{
  "num_hidden_layers": 13,
  "hidden_size": 128,
  "num_attention_heads": 8,
  "num_key_value_heads": 8,
  "head_dim": 32,
  "intermediate_size": 512,
  "vocab_size": 636,
  "hidden_act": "squared_relu",
  "norm": "rmsnorm",
  "norm_place": "pre",
  "norm_eps": 1e-05,
  "positions": "rope",
  "rope_theta": 10000.0,
  "rope_fraction": 0.5,
  "qk_norm": true,
  "attn_scale": 0.177,
  "bias": "none",
  "tie_word_embeddings": "early",
  "parallel_block": false,
  "extras": ["local attention windows", "paired heads", "gated attention", "capped logits"],
  "init": "normal",
  "init_std_qkv": 0.0442,
  "init_std_o": 0.0312,
  "init_std_up": 0.0442,
  "init_std_down": 0.0222,
  "optimizer": "muon_variant",
  "learning_rate": 0.00669,
  "lr_mult_down": 1.5,
  "beta1": 0.95,
  "lr_head": 0.0129,
  "max_grad_norm": 1.0,
  "warmup_steps": 0,
  "schedule": "cos",
  "final_lr_fraction": 0.0,
  "batch_tokens": [8192, 16384],
  "max_seq_len": 2048,
  "doc_mask": true,
  "train_tokens": 141200000,
  "max_steps": 11885,
  "dataset": "wikipedia_en"
}
Each number is 500 + 40 x the weight over its row's rms, rounded and kept within 0 to 999. Layers, rows and columns count from 0. Numbers have three digits each. The size before them is the row's rms in percent of the matrix's.

# layer 4 MLP down (transposed), 512x128, rms 0.279, rows 91-296, columns 32-63
098:461503480473514545586426499522506437503442569497492492513562625484485510561456525527526535499503
097:487476473476535523547515583479435520527503502554468439503502473521483557516545428511560520554501
104:539477485561482496516542478449537527505488428543494568495539471421537537536460567526459531559467
105:530542438525569513491508507508556520518487403517508534503415516495472464524475478591557537502542
101:562498442501518506495501468493511442483475488494466506479496431532530494547467445524618521566512
094:452521448498570422586479495539496550539491435579545569485415445503485527564490558551498558502436
100:446507548436489451527439596436472587523513541560468467502512504534526457531514429479505580554457
101:520488505503481526522536428500559533525483579520503501459560489502489530535496455447489441478535
103:519526520539565519432476522531478531552471470540453482500467499447492466482490464481491456452460
097:446473527505517404511564558457552397454544513475530524457484560447445409423563509425538492449471
108:463587529432544572482535568470520551502478499523485444546518541544483457509518430488526492518471
093:470457469550523443439495529431485505499514502491431424489511545494542571528477411516488551499454
102:482561542463517543521502532473455509513487484550450532489490446442439487485477466552445457487451
093:562460490421486394552491526449525470475488438482473472474440521540501512464503506514534458470517
096:516508461467508431510546531539524454418500525511474494499450523472491505403441510510525450567489
102:536484419477504472495508452521454495491504505557539492499449579461584488521432513513427440499482
095:443521456534610532553509523487467447445507469547597452491477510465487470541476553486564502476411
105:487445483433560485608522468509489464470526461516453446468513472494559515490506521573512549560522
105:507491576492495520535548513479494525517533473493512497517529529509573532481574464537442514473517
097:533520429473541530571526450496587465508499451539478551517475496509571497473513480438540487472416
099:488530481457561486444400447526459529511566480485488484469539471493485478599549419525504565477570
099:379477572496563439492460516464522493548510456491504512464462506472486482509464544540483570446494
098:515521499456507537499549564518540505465492499501497482489450471462438476474544499535471566512444
104:534427448513554568526521466525502463497526496563410517459447470497495491588514510471562540549507
101:528603520514504520555497424506484454462457548500502512485517545473470493546425508428554537546554
104:539510531429585561489456548502373550504418480449462497573542480491485514474602522475483539483546
100:519489465482602469431485495466439511530496517473509500516551492520460470471552474537499483534520
103:509475503465460548515507502474440487468512470554448482388450551483489447451525466507522495506504
099:531419474479532458514515525473540467496502542435520519567467528484521429503459511469462482479482
104:507473480514604465581542501505507508517461532502496500441446525477535453427500533441547493551530
109:556504426510452477491523489410481566475519426477544549528491465470451498484411517415528470502543
093:468485433497477449483402548491523519451567557538553483520420544472551494568538500518439479546457
101:567493480476509571581508538489545486496516437488512508457512471475437542479572492509563529431498
095:530428536507499476535558539466486511570465430506459477509542534497522518487445544468514509547500
105:555539469544523552552521444488511435485419475533539470466512440447484573527544491513559555453557
105:462506582439482518401527515464516484493490436485493460505473506451495537570484525496537514598529
097:506461443461512434541461477469396524490519449484547430454470549517543510476495539426445468564480
104:504416473510543495571415488526445450488442489523479462425571512528548543523496529532555515459581
103:570475500509447437456465492611447553461451493535444543402484513435465464522511520406527459451511
097:478475481512502520529498533502476473503501539486410521448492505522417485493544395486495461577454
101:506472517517518513502548491571558501491540521474471510443497502566550489453470435534536472485474
100:510452479574526578520503454457552461458465516527598443510461493515520462527480542575498498544482
092:529505460495433512515475494548518538508553534468523469534610480529499515525476465507466473485533
106:517512415523460439444508543512518545455461421508551471508574526515505494542527534534463548539543
100:499454444509523541426534536471434468509615618547499509479482497507534548516533489551496468550572
097:453526516503550509420439464604522450476518500446558455484515570429511494433503511513490527497496
095:499511569495496442550479500498422474529541479483427460435528585537578506514492527489548497509460
098:460558473495507475517529584551483565523441472513550450445548512465475559572497438465515453546416
106:490482490555512510527487543479551578472481552493498463518451514506485529473562533435474501517540
104:479500539476546513501503518490534490508452536459489464466523488464549523538436454498422492446518
102:520465506478459522470533533509512500532473510511516489543442490575511469478548604464527487511485
095:535532510498521518460468528466452472488539483530475445534525493506521479487479508503506427598431
107:460528447458541519477500479485485536465456462489491446478477466512496488566472491477521438477578
097:583531453505575566504485562468501548479468523505566447506460475551529559509475499536464481523507
097:528456514405526449566409505491503498461476459469466403493514488455548542539521408522474447498471
098:481547450515501453473423461435491493483546516413478470525456474513515491444530521529521498530450
098:487520462483510559538412470525470504529513499547545536558514521526535445467557534505474537473465
102:493540461534540462490425553490524430512470509470593522557485477469544481488531485456496514565493
099:548483511524478433478508481423509538499562533464473515489487506518579516500523463500523535530535
104:478491543467433540461455500476577532524486479529525508549521561505607486491525570474496424441482
103:502533520490453456508493503459530469477580403423477513525565502518550559438436509444511527566487
103:512538546483520519504489476432556591501469507503482532436457553505472527579557511538497526449500
094:546437527560547506580506524455504496548516532531506478467489482475496567514472482454493522520515
105:504435450516543470530424457440501528486499473572524478565450463475529457489522492487574499585495
102:488486430547539552476430439557453567425459429456543498496420480489474488521587522482522476458503
095:459553519459570511511548474506549455597483487522503533543558472509470492432427526582525537530493
101:549530435514539496501593457476480469441501453460495502474491489528481556477526519550461455484509
104:510391497484501514537475490413422454478555566469506525480516509560559488554469440454520512542416
101:428534546533539485486467444453519527539528598541504517511528505549458429496483509443492478421487
104:560498562441523529504483524489450518465544549464504524595490507494509437460473475516524492462465
110:531488455426511493481475508529513548488426441564461466523463478432516480459510564503522556486519
104:526450439485552517498535516522490527467437473558477475473587465495421517513441483393501527417476
098:473523503461504472487527489485517563420509601488520484489490479452557563434511503459569491500482
098:500532429484612430460508537503452534564482487520477512446517432489571496547473542503476496585456
098:591512461543557523421536515479514388566495491497523469513495493498545483550473639519570554589530
093:481486540479475415549478498467540541493485449569436457535463451529511516586484461517519521508510
100:474451450542538529482538464436556537476430520401505486480489436494422460507569472580513447489552
109:485558488506455433415524504566462466500500526424495513521491473405495464409387495467529561525487
108:581490458468466481507559480517519535479506507473544497436561449492493445469489457499475567466513
111:418484468465483457558459524512461487442542540523479534486479558504431535431500502466532506499468
098:412505510540540451497533521506498494482458439494451497490512572473538447555451555526527454549518
103:560414477454532421509520537419470469556556431499527549490521483452462486530485446512456507494570
095:510493495542488468476537542510482523519449465479545454509431440463517466474496569547546490565524
106:496443467436519573478522439561575500478440468465433557560476491496481605458480508426581453549511
097:518522493504565437495513521530414487518598512477513539597507497503469568485549506516475460499507
098:476606503505472506514560511472543505549489495488451485485545491507512463526465544539588473501467
099:474502515584454496489494551572509602504434494432463540434478515449511544527460478566514446496554
108:502450465506557484529497509479486484549460414431500507439529499469571461453443446424549472466460
102:526526485446547508462481491547435508549510496510470535490537457487547501511523516554469477508494
100:593523501526469483486565493486521517507459500459529468448553526545480458463466463508462570493544
100:503542433535495514516482451549493471539503513493523515523505449461488459516476547487490506473367
102:535563489498449447509458431489522496468540505475560488487540466486557508520513399464513476505553
092:495482486504524491539480556431436454502441457480520474433564533456557518536528520498535486547446
106:493520379494512499467397548471481532526499550502445515480511449449488456474483502530497421505528
108:495497448534509533447476506520584449445459513547394530483507527536490519585466501469481430464488
100:499516523497494543542523514475541491523482593546511559435496491520497480549444498460391471525460
102:473438490475498451467484420532498468485439491501523398418553492500579533583482533467470492393548
097:477477504499503485489583545538486475464497555542519531525453460452496523446509461468472595505497
097:480479471536513524437487458423507536447464508555503441557446505511568447575526507500518451540542
107:570452506498553463522540463569506416508476506504495514507481433499506488555471512525457551504496
108:488541486473519505489509593523491547491496435488530493512467562448384446521585483493556485518522
101:490488525418538514482511446607489468473504525582480518477461471479603519506451525558533513490560
101:464523447449496501476448499520492535480528496473494492504526527501498486550491586474482477475433
103:483506423474495434521473521522487465450521438521478517570506500523509508462509467446506472514547
105:490522516603504521517551496515488625429412505482500508488479442541505527472464519460504555483540
098:504494480445460497469461520454460474487488530502533526484531473527485540533550459434535515557413
097:510530486482412463579485525503520599439460542515469485459557478499452491491419430567514496468525
099:497490487505502465477517539546469460519489485508492386412541476476511505524506480530541484504481
096:451413471419548491467523560524459538496518512515498477512520521532561509530475455506530460526487
097:520544451518503436539471409517486512510524497562457508536480490489565532478494495494535460496489
095:481503534423478475489593497401429525435474506475577506457556504522521507521392462449494448552435
099:485464512535489503487462507475540536540528483505462457434513491451461521492540500524482524543567
098:512527545462506545471557451502534479555500491513542484595457467452476482528453474521519498548450
105:528479499556423466525450504472472484558450483472534542462474559476521445541545446465542575524547
100:561584590501434561424484513508534507479539512455526488478429564500586517455516497447487548463495
100:472585515425554482522525493556463442490528503565469538420490420473511519505524497505540519503508
106:506468458529499541522573493534458555487587509532504398529499551493466522598485459461494468539503
104:494539487527494526490553548466516546525475450440510483470568418495487495481593496489534342549541
099:505442522447552498483467453430541466556552525534461426515455433468502566536503421580572531464472
101:494472418456458489523465529494502522543419459492466514515517394452496503558508541505551418501493
101:506534527510523482559445520515549439500484483426500510532491488497490463440446471541479445497554
094:468484465490457515472518436525500548480573484521493466542543500560553494522518416580519434592530
097:465457487508455513477465488428418456530444500485515444540485557512476539513469516529479515497489
105:460523495470523549466544527532492544546504465532439427466513566474464506474418435502537549550487
107:486606533454579511583522503471483487474539466488418505506537484499492505520568465486435482532439
096:450558493523502521571499510461406550523511427530528513471485464453551516501471554482487546508481
101:476496533417438434464557520493533488511595482459523431537547484519489484500542445499506430464527
105:509430484533476490585456468502558573502477544466583439495547427466509551484433526418466482441470
095:440524496443503496455515554457519496498526542509539507492414555460427552571493401399502503506468
103:539468510445530524505539474504528473508566496483541482501541482493580459424530535503489432557482
093:521404470478613501470520486540545445498496418519480512476562509514577471508508464408473511503491
104:430531515430523474481480530568481464482472488432447487538504476509493505508525536440472560545444
103:509514514558490487495531539475516509533494556554527457587568497496466371599547519548498503471417
101:422513499516484535488453526479461501437517428571461531504427466506505461466551590580526544505533
104:450477446477442541579517518548463542453497520584464473530552474475488493510532516574513498540491
104:426486520477509532454453541463499486404579544527547458521556491497509586542415424496473526549553
100:510489490465479443507491602444527557509457393485455515468405511435431373439495526539488543512560
095:521491486545512453527487553541475531481511582501437511485574535432540491524458528436595489542460
099:454563488444493528468467498544466493564510479532552488500533504443460526504532521542468491447454
096:518531502531486471513540525508543512482474550544472448485599505584439489503507530491495479503525
099:531446552460449476463473523496475479516492484452543432518506513535498517478537532446527505450491
102:486542518480485453538465557545477490607406471537488512539406523531507451521551574455563449528498
101:520458469511467504477481496522486469549467474506467590582498514428456459464518505528490508449488
027:505558486448498461539487487482560498496558534510508388465563433509426577508487555479550460499518
094:512466439484474515511544499432525489435512542535479454517485444465537474525492491512554479487455
104:495547487541528456507516519567461529552401520451523472528438485535458517508500565513516496545412
101:461405465504476500541527556550489518486530476483476470564472496405568518493463477497516509548503
102:456503512494463482474511532431493510487530468429505531464440561514545533450528518439506528412480
103:442546477536527474448503506527543525461515529424541529514488589543498516486461537420561535446483
097:521544456501478480447534460548473485603499559553610448396472598398523435466465482530469507522542
098:516494476499431448481409446496537468519470523494509488380493443503428500497516482447472443439467
100:525509448433505518460508514551519553548556559477445488497581492461540512474456468513516534481541
101:541511461506524515466485488478545544525453479482510540410607493501451563495497449527522496480490
104:479529531455508543466529494495545509527487513494498516567476532471525508518551493453502462503539
098:524502469447489504514478483422482503497489470419529444508507444485536508493549528451503522518468
091:542438460413464498472553588563479535473426528535491506501438483499460503475518441518558475485408
092:522459516462462471518497503582456541497523512514485406508411480509515590479512471548468484522500
096:547467510477593482539465485525518549556548502495434557516516567478512484493546419468516480573515
106:558508481465441527484457542519523489591481586520589505474511435547438488512541503565477507498541
099:502569537475518490512531591569530453506490504541513515475505458485562475503501548506518570456518
099:573449531534484495513578476510536616453475547550521530535581468498467493476512482445502589493486
094:521523481466483501555485529529470451553515473551511452516518476509487483532561555416566487551421
104:411431447557546501497495530518501509458545483471522526474469536518430497431531560508464524445524
097:491476470506578496495527519442463546494454520518487501579473513586491493520450522486433441484442
103:531405482460494513511537501493480545484463534485519502610551558530494557496500518482530500449478
099:528513516480511467530596544527574466477558503438567428547515476465533531482507528459424462499514
099:516504509414478523493515473435502518546482515513511481539474512530572475494560494450466449525440
111:509554501477492485508511459561523518473490423555473525526505473514491504446428576524538524472585
100:542503478502473517503491453551511464483480535465480479457474472490498547440519523419457466565458
103:471499480485521541491519552550523557521516484475495513532490511451505488518487501447518434517575
096:528575506539552479503501497461526552542478440540459494480557439470492534451494425482518505551476
101:478547487553493491543497566483515499531470439417473555531489465459519519532539409484415487472518
105:462466485460500463462478462417576464550492500444449451558463488522548456425497559538561508467545
102:501512514508567496495515527504497489428525504451500461541501523487519495445509449481508488467540
091:497555561405464476518469497524507484511524468477567489514531535487498542484485569458460475512561
104:461510473487522540533518459518488486527496472503517484547556536496572494509532542579459517579553
106:492471456521514518528487493527545521473441514510465448504512453557559553542488475443501493441496
100:536524488519452482507520556451549532505502421495502545475454508481513520553466495457558448494539
099:497480502436501488550433472561539510473398447573471517499512432495492541511524492536513443485391
101:500480520524482500529558428490544510584582504508519471588469553494483465505513484538526531457577
095:515484480463548464489503536495514460507629530521525527494492554572535519529487434468592487594470
096:516503419509502503523533535478582476499466538496508428498506487486484466459518547518501503448520
101:526505505489411484493526575589507456530461494502457417478553412474453550554456454508545420516448
103:539469519617523472544501518517501493491469490537527514571570477576551495404495489497468502484441
099:483455537500563480536480436474471423456562447537450509480508476547472577463429451532484504601575
105:495570499532431477474514464457499442520509463470475512542498498500484497512476516589475481596488
101:481485540565491457510485476554554607462502440472531514426472476471498492504500448534514454480533
104:536461489475523494500499597437493521456598437580585409501529517544520559480485497466504473555489
107:501457455535405532473503550471500492570510503522514493492442438535491458472492487457534428518502
100:489508402480560534517519497470559463570482503584515505475605513455593489439420485529536524466512
106:476581500449576522454509477566461537480444457496470526536507433511466498520422522520446477482496
101:533500438565598495564541521525500455529441413511581522465587525482511483494506480466513518495563
097:445474471462431548503480507456471556416485482582549486511472418445545535475546465621537478451461
104:479435453499468459543438451442575501461549522538520520544458517468510536546576534519474508462545
097:498467402473539515529509536455559469521478536505495488536532474415562459440543520491543539512453
099:471557460471561444566536535527462574411479576498466511506543580582471557437501481477493500517433
096:502513517503462479463505523520460460485511494537594523552421562594474446425483430547500513546471
096:474430537505463517537556497573515519479538433499450483527412476516501488458440438565537485489524
095:451459500477489473572549511433567514532480526560483526467516443513514529530461460532422449512502
102:528390430497529526552546531486502536486501504448576527524514521525488536484509566503487429523434
102:492498467559523483468517516527496561533454467517485547520508501538524436456510464498455440482470
099:561519508587564480510550457543540516481574542563493449492483490522590518568501441569543521527411
100:500518441487509499543499499448524475483521529485582435506488565452463472552498534421553538514480
099:572434503432500538504508522432445507508562593504559474544553490497525492483466404478544531474508
104:557487468419515502486532431526441506455471496523534519471463513509549492463535532509598528517483
102:554568507472506484438577493540425472512548505565488437480520570445543422580550530531489511525505
# layer 4 MLP up, 512x128, rms 0.278, rows 92-296, columns 32-63
093:536493496466536503488540477518376470515503528571496569509514469419491508573528575444539474501484
106:439518571522458544550540481551511517586554496506466444430565562518511471519413456498429438468529
110:456511502505474472481503511553507486476477512554364488513585488547513409494471449516482504513499
099:490560538455530519505521475504471528476481489460543452446438463587481487442527518483466511538466
098:458545605537483512486502466451429427561567471423497584510443458463469473457500540499431496456527
095:462489461536502492494456498565518505487468509513432457454538562528441462547541530476519595435468
102:480576498563453503475568467515417520471499505426446580509546487497503469445438491511456548506489
100:551516562492417575493435499480540542511462532475473486430514482506547492496509478512503547513495
096:424462480464434569503510519464448549509588532525439545510482483526548504558539507503516537492486
108:560563559529476498525455471543494504509510466500555585487489480517511513439477488495481436525403
090:500496614456463484498546494456506450471484533538424573512484462453461549458478468540440402562516
099:522454553473483531460449459439472513434505517537523492575507476515531478469444501461467462473537
094:537458508496529572634480458568482543488437499541508488473558494506493485477475499532460475536536
090:510482497445508457473506507405528495572583499552534495497461462403436476515486506537515525503436
101:496523473508503424524499455537423573465512502455449498507466536530428536421437551471461425485522
089:501492542487532537566483509594476492513581465431554492500507491439492465525537461530426465477526
108:523494540574417561550409458475489540563561463468477481537498488551555531561533511457506440497530
106:554470474513479503479417497502501543473483556532482502487516529472446483516544422523523429456544
092:526459525448549464491504480568512517448510507526403490549382493415506477496461473480449470495539
095:573504549423536465524598562452540521504595514534385542511432409462452465475488524481477480515501
097:526500447458482523560473504568503468486444558504413452498514498490415583513467493518527487465425
095:521457532500466485491488535521500465486544559524468513537451510465467469487529490454516494397536
102:486519567459592481434492514517463520496458476430460471480465478500538430432517517553446546462501
104:510489515486533457529567490537487499561508515475472454436378503465478427522489502499482430519450
107:482539524494489569459553497555504495474564513422461502581484482549549479508488496490531524514457
104:480511501593446506483469497503501453509521493492581518505466522478477441510539541492515546438576
109:531542518508469542459453452552498511495497491477505430485510569565520461513456554575523421459507
101:444517567496522519486436558510575541549539540598506537495575530548572494488483533457468453486491
118:488535485550446519632571518452523522493544562522450502555465440453531512507562469547499471569482
114:533566545554483547539465455540510519525494542519511529501502552417534476506493534462570511535571
091:515521465492512500512520485547484510503501468503455548508500541539477462532464540556459472497520
093:527417579518479505580495470468507508565504524495493464543476425498427462434497469366471510435464
101:458470465431509520560444500535477528510462537604468481388453473491440477471511509508538463575470
099:457439472501491515521517507467550553540512540521494445529482481573470502590467402534493497472566
097:443478471585534438473487529562461523468590482509465492488530509518463443536531515498501437471490
099:515557521532481602500442553505585545522431529495497494478550501504453499474486429453448481486495
106:550494464527522533551393580530467507470553462505441485498468485476486486476555544540473507436507
108:471448479485443539446443475489500470425422462496481484523512530521496470532563575504487464449452
098:522536484438549464465496505401576519530545471569517490482551496477514521516452541559407458475478
100:484439549478457461509536482554508494418538482513481490512590466466416427453514504506407467442441
094:486555511442525544466533525528568447507460534494489555486540477542500493517486488549506482574486
093:579454492535534495483523440500469594499514548533481496495439504498485532540515546510418456501488
109:519511514505420498536519525578460500432502475484491422521557566479486489444503521480483537461485
099:485583544503537551512565461475545496521420463432446536500550536494423544526572548486554464459516
108:509553508499465567579500489475480492499519486544592478448452495475468495553506535527364430471525
096:501514546506579488509477481489469547468510519499524478448482527448441466503532451522517543525504
107:537494539556509470476532496455491507522440494475483486478542506466507516566443453443501489432513
104:518501469474488481489528466505493499479495540625455458544543506487457565579529528457478573480436
101:462438461517496505546438472461502544543511464531483536549465604460474462572501517542505416426447
098:523424501486416466570475550499523429516504491480506521511576558481514522398509600487517508503477
094:538488533550595449497454497550457510481536470464444495481427505514478415480549507503513497510599
105:478552503492461545485504522545519537443484432516492472485538524604524480473467476485472475475535
101:501573555496500501464498485554398547529421487559451551560480436555454517480499524411478470442500
100:508491535558464521529417497511490483494505540423407551495564515449473523599516464450535516495491
095:543558463442466444526562491531490429546533478536518505484430494500463488536511556492495495477389
101:437531549499445493546527436523517541552499488421483563470518481484498540451422559446455522552481
101:512479492527483475537472472464474500583510452479385469511486478458501453473448486424460472493504
096:519571483476436562459446531512467526582546523442456524601541506479496458430506509566532531475448
098:479503434463506570508490455448487453534544522467587594505465525483456420423485487413504479493454
096:534462507494445527535561528448543438492492516512570479486429521554568476556532561423445523539529
106:502546559502600478436464533494526493477547533565482485521411488473533499550453425470481493419508
091:516545560478474490487529484522528467577529485447485528524480593438430462492453526494495541531495
102:495537507478472507518536461474554557478485522503517423564494542463522523547475587508581470530467
103:559455589509491539556472547505474516447561484519493597490487468516444476540465528486490518495503
100:467498519484379514551545544487456516536510572491542434474513512510549476506438461540498528536547
093:443476560459577464543552460463505561536523465452477504491505473494445532531509498523459437495523
095:524521475529528522552541552480526484546466388538520469449531427469478501452495420547476543382561
102:515572483563500486582483415549533438504456480433423564533481491493442459496513467512537471498490
101:398468531480487416474460471450535457503525477498514498498537481524437478488521579493492475425491
106:523498443534464532473473530498442528532493500564572452521514474524404482408504509518385459497464
104:439505460470515560552487481516506526478566577484514479530503434536482506468491477515467560513446
089:538437534431508527547545431484450546540614540493482556482458506524483493504515493448464504423537
096:537496479496510482477418539526513457520482469464411523481487503433530538550524555477458480535474
104:477486474482455590513525559508433496529517516533499498500501523423483412463515536463543556487516
090:474478532469421473473558437425501464479480523439556498457470504597420498493531515460447499429475
102:555550495535517481506520444502568461481482518488542482522600494462458562370520509518482557441472
116:523470473459419533438474428519547530550504490554458590442442518483539566444445518456517517501556
104:546490538429438500460434439429484551523479531436495540456580494515428533569528448529502569513468
103:435511519454525526457510585483541530511527433488397500480562488519552494559518561494489504482506
099:530469541460484511480488468499455515502501488510564395596519497574458476472428574423479481503524
105:484534557485420466504532457557503446543541489446528570523559433468464502519525466417451500554519
097:462456508524506515459532453499477569488507514533453532498475527523529358466423561497475480547480
105:456503586420502477482483480447517534513614577532493511521478503481524475471540523495438412440464
101:522523484591525484489473517498502547444580504483480529488498525536508489467514533472470459501561
095:573600507507426533508500494504490509491469487536535511474509498516503478462486434502391455471494
107:528494497565541545514510504509493473456504559468499454525431502487459477464436513482464523477513
110:545386615521550511503522510467515448568497498499496447542565448503504430497400521517542512480594
108:444518513428445487485438459512585527498570508508548543480491477458480551502556563467440517572567
104:465531517511545504532501503507451548564439451458505573457535575447480477475539505537473528477517
096:523528549529534495491492501516524511487473532422436569596548472489508508483498487457494476389593
109:465432467541459561488546500467457550459458546420605455482515438518429510482560473552502462471499
089:518487504555473540530560521561419461429437504479468472457505494515511441487465534542441493455459
104:429541496461496529428472421454490547460483461487407482469535556524506523484467549476512540476494
105:474489502511551508497471430438534465464549475508493464504499463532485450487595528569540528435466
102:488441522500514450506474514473544514486526487456515472435517490546453519521478450491499514478498
101:487572472458493481504452475530479525538557564493490531525573470472425494458508467523469538464536
101:548530535402510498438637534444494506551484542531521493506534522483476424536479505513505428504412
092:536510529529506530461551502464528474409479488521499442498449525464378468448433592478481512440498
103:503445545533538467510491545503438537536536516492464549558501486471519414469584475512408507457522
115:563476527514565520500531496534560474512508521530501506530468523503459546538502443452574561570488
097:513475520530456486553535409517467515524505541461482493487484425465528506556469453558490541530500
101:455534468493508498503455508514511544548564477498575459532500526492483499460464471476442511467504
108:512550555468444436404497505477528540463580542504529503505583540554537465483525528502468508450496
100:510539467586519540475534424531432488525460540544514442545476473571478525490546444438454531441476
103:559496511546467548499443471561519515552510586553504464447505403591460487472527490484515464479507
098:492534518481454464470473565531536499436436427546539522481554553546476514439497515490468492455513
096:508510511544484499487546436495473492485545530487452492546510549545420519460481430488531498539547
099:466473574497421532556552484556492546450508529493512520466453512465492502548452518480510508509499
091:521433561533520449470522438490440480529523485445495553564424476511538512433515488473498428551440
084:520562492584500561443477565501477529422463546522524535463550531510437509495495525499426507502517
100:485470586519458518516513540488518481509475510469473535525434562475491559546441438538470471520535
097:473509519532517507474471556508520571513491495396494526561541528520557461536421523465541532590477
115:511515532502482483466542500479517481508550466509417526509487478511484418471527462447463505557524
100:517464472552562500544523477469497449519532527527464560495433469496532464445486428477509515549509
096:483578484583532464526491519499503518562450508486510509399567494525576465572539440415509503479478
108:453478514489441491507510489506490480534491508455438470556498532452448482488456568518534406461518
102:471517568497459464475493384476504532541503511480456445451551418494516480539545544460537466510517
098:552498511450441523429514553523477451508523468523460487532495485481464565504523494485543562542459
099:505484493457491518492484417484538461484433533509512519554540464486500538520493571483507522402442
102:517537472461399469529544508447434481519556474473467530556484513462558524487431499485499499469511
104:486493545507515511506552454447612498498535522498517522455542542558464483551492510449477486453477
100:499476563559465476503480510488476503539508432481397485525463566501434482460477500429497498481512
107:579488442468481572513541501550489507516530509478506559479525457493476571629453486476451452509437
104:501471537501473522512504552507481484489496485490467498520340550527444473496440502484415556564438
100:568497494518473458428602459530464478532473505505488569518482507481475524517493486460546506463438
106:600543458505540502468552459537493541546550504472473444533474491443439426492548470511526519444481
108:471417522465503496525478507526464525505518499557495476510517564510540545480546438540453523492515
091:480512536493443452488450551500525467549466442388521513483435489512454489480468532436499412435510
104:534542512496446428473521507491443530454445477506546545530538510423513486437551523579468508552515
095:399514523462513490505497452445496540539514556563457520492535541512509471485502534503506473544551
096:546514490465563488517367463466517501503513484491511476523466501519473529459521518458513501466517
093:505496422551485499533496499522492435464531480443505456488488458558483514530500521442473431499479
092:497517544448474514467511549472486505526519519489504512523534477488480555455525513512615510483500
102:535509510544581557531432439523508523515472504474502517497514526536511484477522505504473478516520
102:511515498433465466521530454482516512484509540474453463542434418548464539472533514483486495444508
099:524507483515567514458528541514468504526485521471523487526523503509453445414463488501462423506472
093:601459504486415489512529487542440548573524519579497539472469473532592433519502499514516463515525
101:583463501492491544532570523505563471511506560495462494469446515421467518527508453519525503485443
099:567445508529484515486481412504454489512442458451509505544491553431482484569531417497427451534475
099:515371552534551498522467459547475469478518571503573528456527508519450510523534497489483502528416
105:578512558494476512502515465456468501494482524513454447588510552431493527498458449445515501464527
108:490443491492463473448425485527442562464496544527480560435508455526457474569510503549484546526530
026:504515553491493529494470416465477470505593552505529546506527534532447488562524546555432489450511
096:452525486517479471481529529524528529491551566569519538451502514597504536509567474481562506443467
098:450455513522437578518436453489504476492491549528529545551420531455486482497492508457501428522467
102:473479538422541472505423471450479567433511545449518485499454470477502540460504515600461549509494
100:526496613555404555474461454473504452531507479495440473550548486537496529461476425459483492449499
090:488471597432512495511401466496396481451493526503493526451494432479462405433468520467532528479473
097:537492583486518558529499490463508500528538521431438470509478506533509516502455534428601521488488
095:493568454580500550484538482521512491559483500458472532522509541499493458527470494513528546465468
093:532550460549535542574526484503436499458461501524474484571559527529420443495489544464487539491475
094:433489579487508450456452454419467518557461529537537478476438514539531492426483523528532536486495
107:498483499479498471465484493485546475491484507508620478414537543533465451496517572500405519572488
095:435521473511523494488481511470468494492589435580595433557568471428496502576448530466474458474470
091:468515504570491496483585454513445506470434571450491533437519469490533515514533520473491467470539
098:473532551521540470532513495536418512527468554564503514577494489443504435546496429531556536473486
094:493547527459428472461497456511487433525523543585487567519469520514551460465504566517471435500523
106:572583457480451539482444472513523495512467476550468530487507533464475483521503492459485475414526
114:536457575517509472503526469556560469562521490564472501508450486514499457506457559469465525527581
098:525549444529464588509534508541477509494570478542487564497469480522423453531471542454491516508578
085:478440515525427480490520483489460449506561497493527491483480477454468547479565473458466493524451
107:454578473527425536491498500481539537486503480466536541516507434450538521467564513499503493450463
097:566521463633507472535546525526494524468450548519466460435471496458503502456493482491548500509512
101:456451509547443476556493522565455527502483501529451425511478469498464479553551424516466528467385
104:569545526517513495536557480552461566520491469511461486557456503438559497554475498522471490517548
104:496478524530497559482577483517492541462539528473499501495502556512451508507531490508399542503459
098:508542519486452465512481459442481453463430479523487500515471452496449521510524520419465523404467
094:460463497514488486427543474561498492543501470552526532414466446537502564559523555524401488549486
102:580474483545487507468522571498527486496500497467472488519488474480473530532458431438462482463509
097:458468533525473517473465532584452500477507535464572506517533513470518467512519503426484567454517
104:521485525466440469450593457580463508517413459527527426483487462432529592517534483500475516496462
104:500433488507419472506506472447464481525501528544416475485435504494453499454480529494543526444475
094:585572446595528524532544534483515516531518507498536528447454552425469525498477449538462552530564
083:511459500490495514462548432461484436492533436498381544517463532440489526508455539491447502403544
101:517483516487574517547379494554531445527484476545457559500455543466481513471476481531517453521444
102:492455458549434455490530460483498491473499509542495533594488478499508466488478508561556583447480
108:522460524492480514439472441519455444426515578583521504531527438537524486489427456413515476460493
106:505479528490492473533587407606479489529468444442544544522490501523451501536542548580487498443476
109:491499508514512516516521495547526428593389552485568522471544596495482530485547494435489566471457
086:511513516531534458534447474470437545437575563448448547494509530513444521495480477521494462546444
097:501581535481419487525469522485533546544541506511504513505548466591552499440584568463486485514511
087:545550490523452480513482614546449391548467408522493444525507436463479522439503556474485432498445
097:570463512518422549516471541564510529552497447517494534486504549525470422549407609537448486462539
109:502502510431528567474570480384494485583543471544468500538499494572491430494498503524494574531499
109:487452565507487506472480440543502515508484431532531578510489572484504494489504482482541435506427
097:502471498521485561434467535485455503473488548454458544511457504443535458516540472547514487439527
100:474476433480462552484461456550522523473481538490385464502495559445479452552510496521512499423508
123:445492434456432445442495509526534534457482521397467475545460520549470455583571467471506507411564
096:524464501528477503457458566539589501537488549518462537517591533545584421425467482476535525489495
104:530475508455463477492484500497510497476478470468532548477533552454537537450507487532530416515523
104:538567503460485498495532556517489470573508463499520466484484563501534425478543506498508506545574
100:496504467491495550516535509571568538538466484487468548423521494433460513531476487486491431438502
097:526512479547516530479457441486476533508501507574625536454468545536466511467507543505478548509565
103:496612515474449489479555505512519514467383521562510574490488555496532493590478522494461525440475
089:528543491486522508488500496513490460561513502538501491470472498526419485489489531490529565446569
086:475445449515506523532482491521380528495541496470558506487507521528492515538475518482487527485445
096:530511486505488577509510486501514447489547528532507435446493492538440544524452457495465499491408
098:556527554517547469443434528515476487433504489550463470584413506493473492476469614487456512494457
102:547500506353492524529497551538486571451496515438564538502514489526522521487506477477492504423470
104:528582437477552506554479489511499523497514499499487509377494536489556467523528515502525494407423
091:462500569519513535520579501491498484452466489560469491553416513538489538544552521428495459478563
103:522535553544467458512521482522460524412521412485485568501444513467479562500486494480524545545510
098:441516473450413413549531555506583477470529497448465433517495476531486448553553458510489466513569
104:506422471497456469471407518501538500506472518458527530530524542491476494502470529511495523440527
111:478538542560483497546544500497467437547504472462475500598379561515439475511481457503546500494534